Weights of a small GPT-style language model, trained from scratch on English Wikipedia: 3 heads of 64, 3337 steps.
Each number is 50 + 12 x the weight over its row's rms, rounded and kept within 0 to 99. Layers, rows and columns count from 0. The size before them is the row's rms in percent of the matrix's.

# k: layer 7 attention key, 192x192, rms 0.103, rows 50-56, columns 96-191
# q: layer 7 attention query, 192x192, rms 0.0992, rows 51-57, columns 96-191
k50 086:30 65 61 51 59 48 35 65 27 64 61 48 41 51 51 37 31 53 63 69 70 71 72 39 39 54 31 57 41 57 58 39 50 37 58 57 45 39 51 53 35 60 57 61 60 43 46 53 52 37 67 57 48 55 47 76 43 43 36 57 53 63 56 47 66 42 39 44 62 55 43 66 59 74 51 70 51 31 60 50 36 58 75 56 53 34 44 42 68 48 43 59 59 43 18 51
q51 085:58 33 55 65 46 41 35 56 70 47 61 24 38 56 41 63 60 29 53 60 55 39 54 52 46 64 46 61 59 56 48 47 42 52 37 50 52 65 48 65 57 48 41 38 53 49 53 46 35 25 71 26 57 47 59 61 66 29 18 60 28 62 52 66 74 43 62 54 50 36 66 78 53 46 50 46 44 38 61 51 40 47 52 47 46 57 87 48 49 49 37 48 55 49 56 47
k51 085:39 41 54 23 53 26 57 46 52 56 60 70 39 44 43 44 60 66 44 65 49 51 70 31 47 74 45 45 45 26 41 41 40 58 46 35 35 52 47 41 54 48 36 41 58 45 55 50 62 48 45 54 50 73 59 68 45 43 73 58 59 54 59 30 60 73 30 40 34 48 30 31 36 52 40 25 56 62 65 50 52 49 52 41 53 59 48 38 52 42 60 75 44 39 40 48
q52 081:65 61 55 53 43 64 51 57 49 55 54 48 48 40 68 50 47 31 45 49 65 30 74 23 52 50 29 44 26 48 56 28 48 55 78 55 64 45 55 72 45 42 51 42 70 59 57 59 47 44 37 71 43 37 80 32 59 60 52 57 59 54 47 59 40 54 50 55 53 39 52 52 42 62 37 47 62 62 40 37 55 66 49 45 64 47 39 56 54 81 44 57 47 55 53 37
k52 077:33 36 22 46 51 41 37 37 55 57 52 53 56 49 62 38 29 55 50 41 37 54 48 33 48 61 56 75 41 60 56 59 65 50 69 39 42 52 44 46 46 39 65 49 24 63 37 35 77 51 45 52 43 47 32 61 58 74 40 49 41 39 44 61 54 42 42 47 36 60 52 49 67 56 64 57 38 49 41 30 67 61 59 49 43 31 42 76 52 53 45 46 53 62 52 56
q53 084:43 59 17 40 53 70 46 56 48 38 51 51 51 55 43 46 45 67 60 41 38 56 85 63 56 30 55 59 56 61 44 45 58 56 42 49 49 54 45 66 59 56 53 63 70 49 42 62 69 44 44 59 67 22 52 29 46 37 36 39 33 48 66 70 36 56 58 48 45 45 43 69 39 54 51 31 43 47 36 54 64 59 50 41 51 49 39 50 58 50 44 48 57 37 48 42
k53 083:39 62 68 56 55 59 38 66 44 39 45 61 63 63 66 51 17 49 41 51 42 35 28 41 61 63 47 54 53 51 52 48 55 42 29 55 47 53 51 58 23 48 48 32 65 47 55 45 64 53 25 55 41 68 54 61 40 70 38 58 44 57 29 39 54 42 56 57 67 57 36 26 45 80 47 63 49 46 45 58 46 44 49 28 35 38 62 45 59 65 56 70 38 54 68 58
q54 082:48 53 38 47 57 47 48 48 47 29 49 47 65 59 81 43 36 63 58 55 54 42 49 52 42 50 48 47 72 65 50 47 42 52 53 46 34 57 38 60 56 53 61 43 56 59 44 36 36 49 33 49 52 63 49 63 34 07 31 47 43 45 58 31 56 44 48 54 57 51 20 74 60 48 54 34 50 34 58 54 38 43 56 58 44 32 54 46 59 52 36 58 48 54 75 51
k54 083:40 59 48 48 55 66 49 41 52 58 35 53 51 62 14 51 38 45 48 44 64 73 60 24 43 51 58 43 54 64 35 61 50 53 31 56 67 49 49 56 54 65 47 59 35 56 37 43 64 56 72 42 53 51 52 65 42 74 53 55 44 56 54 29 57 71 52 42 45 39 61 25 45 39 52 58 61 47 41 51 53 63 51 42 54 63 69 55 56 39 67 55 38 53 40 29
q55 081:51 31 38 68 49 36 56 45 66 42 67 50 63 52 60 41 50 54 49 47 66 49 72 46 44 28 54 46 59 86 50 36 27 43 39 42 65 56 59 60 54 45 28 67 57 40 35 49 42 57 46 20 42 63 57 71 44 41 56 61 58 63 61 57 49 63 38 63 58 61 57 68 39 53 55 37 44 34 59 27 62 45 46 74 47 58 47 40 47 38 31 44 35 50 61 52
k55 079:48 63 64 30 45 45 57 45 32 40 58 12 18 56 25 50 50 33 54 64 47 59 60 42 53 69 50 54 78 45 40 38 63 52 35 57 37 46 45 49 60 62 79 26 35 45 53 51 37 47 61 50 49 65 43 53 51 46 59 55 36 35 68 29 58 67 39 43 44 53 21 55 50 45 50 53 74 52 22 44 38 69 58 44 49 37 67 47 47 45 65 45 51 37 43 60
q56 083:40 55 43 66 40 76 34 59 62 57 46 40 51 38 48 39 70 58 47 43 37 43 45 54 43 57 29 38 43 61 45 28 48 71 41 54 53 46 32 60 54 45 48 53 51 58 38 67 30 55 57 55 28 50 46 50 58 24 90 56 35 56 74 64 36 77 42 18 48 56 47 42 54 43 59 54 70 39 72 49 48 68 54 52 41 48 67 63 32 72 56 43 55 41 30 53
k56 080:39 65 59 60 52 20 50 51 51 80 67 33 58 45 59 61 33 64 51 62 55 49 53 54 45 53 66 41 72 23 25 73 47 47 56 29 49 64 21 34 37 67 43 74 64 44 54 69 55 60 33 46 46 43 56 70 48 61 33 43 49 53 41 29 66 40 61 44 63 59 43 54 65 55 37 42 43 60 43 33 43 48 59 23 43 61 35 28 48 50 41 44 39 44 71 59
q57 092:45 51 61 58 30 68 37 46 71 43 58 42 33 30 35 42 73 46 29 44 50 70 56 51 17 31 37 57 42 50 49 43 34 48 39 32 77 55 40 74 37 54 45 62 73 32 69 47 52 64 56 58 59 64 39 51 61 43 38 45 42 46 49 54 67 32 60 50 53 58 19 43 56 61 48 66 62 40 65 50 55 39 68 42 37 38 44 66 49 52 69 61 37 37 38 52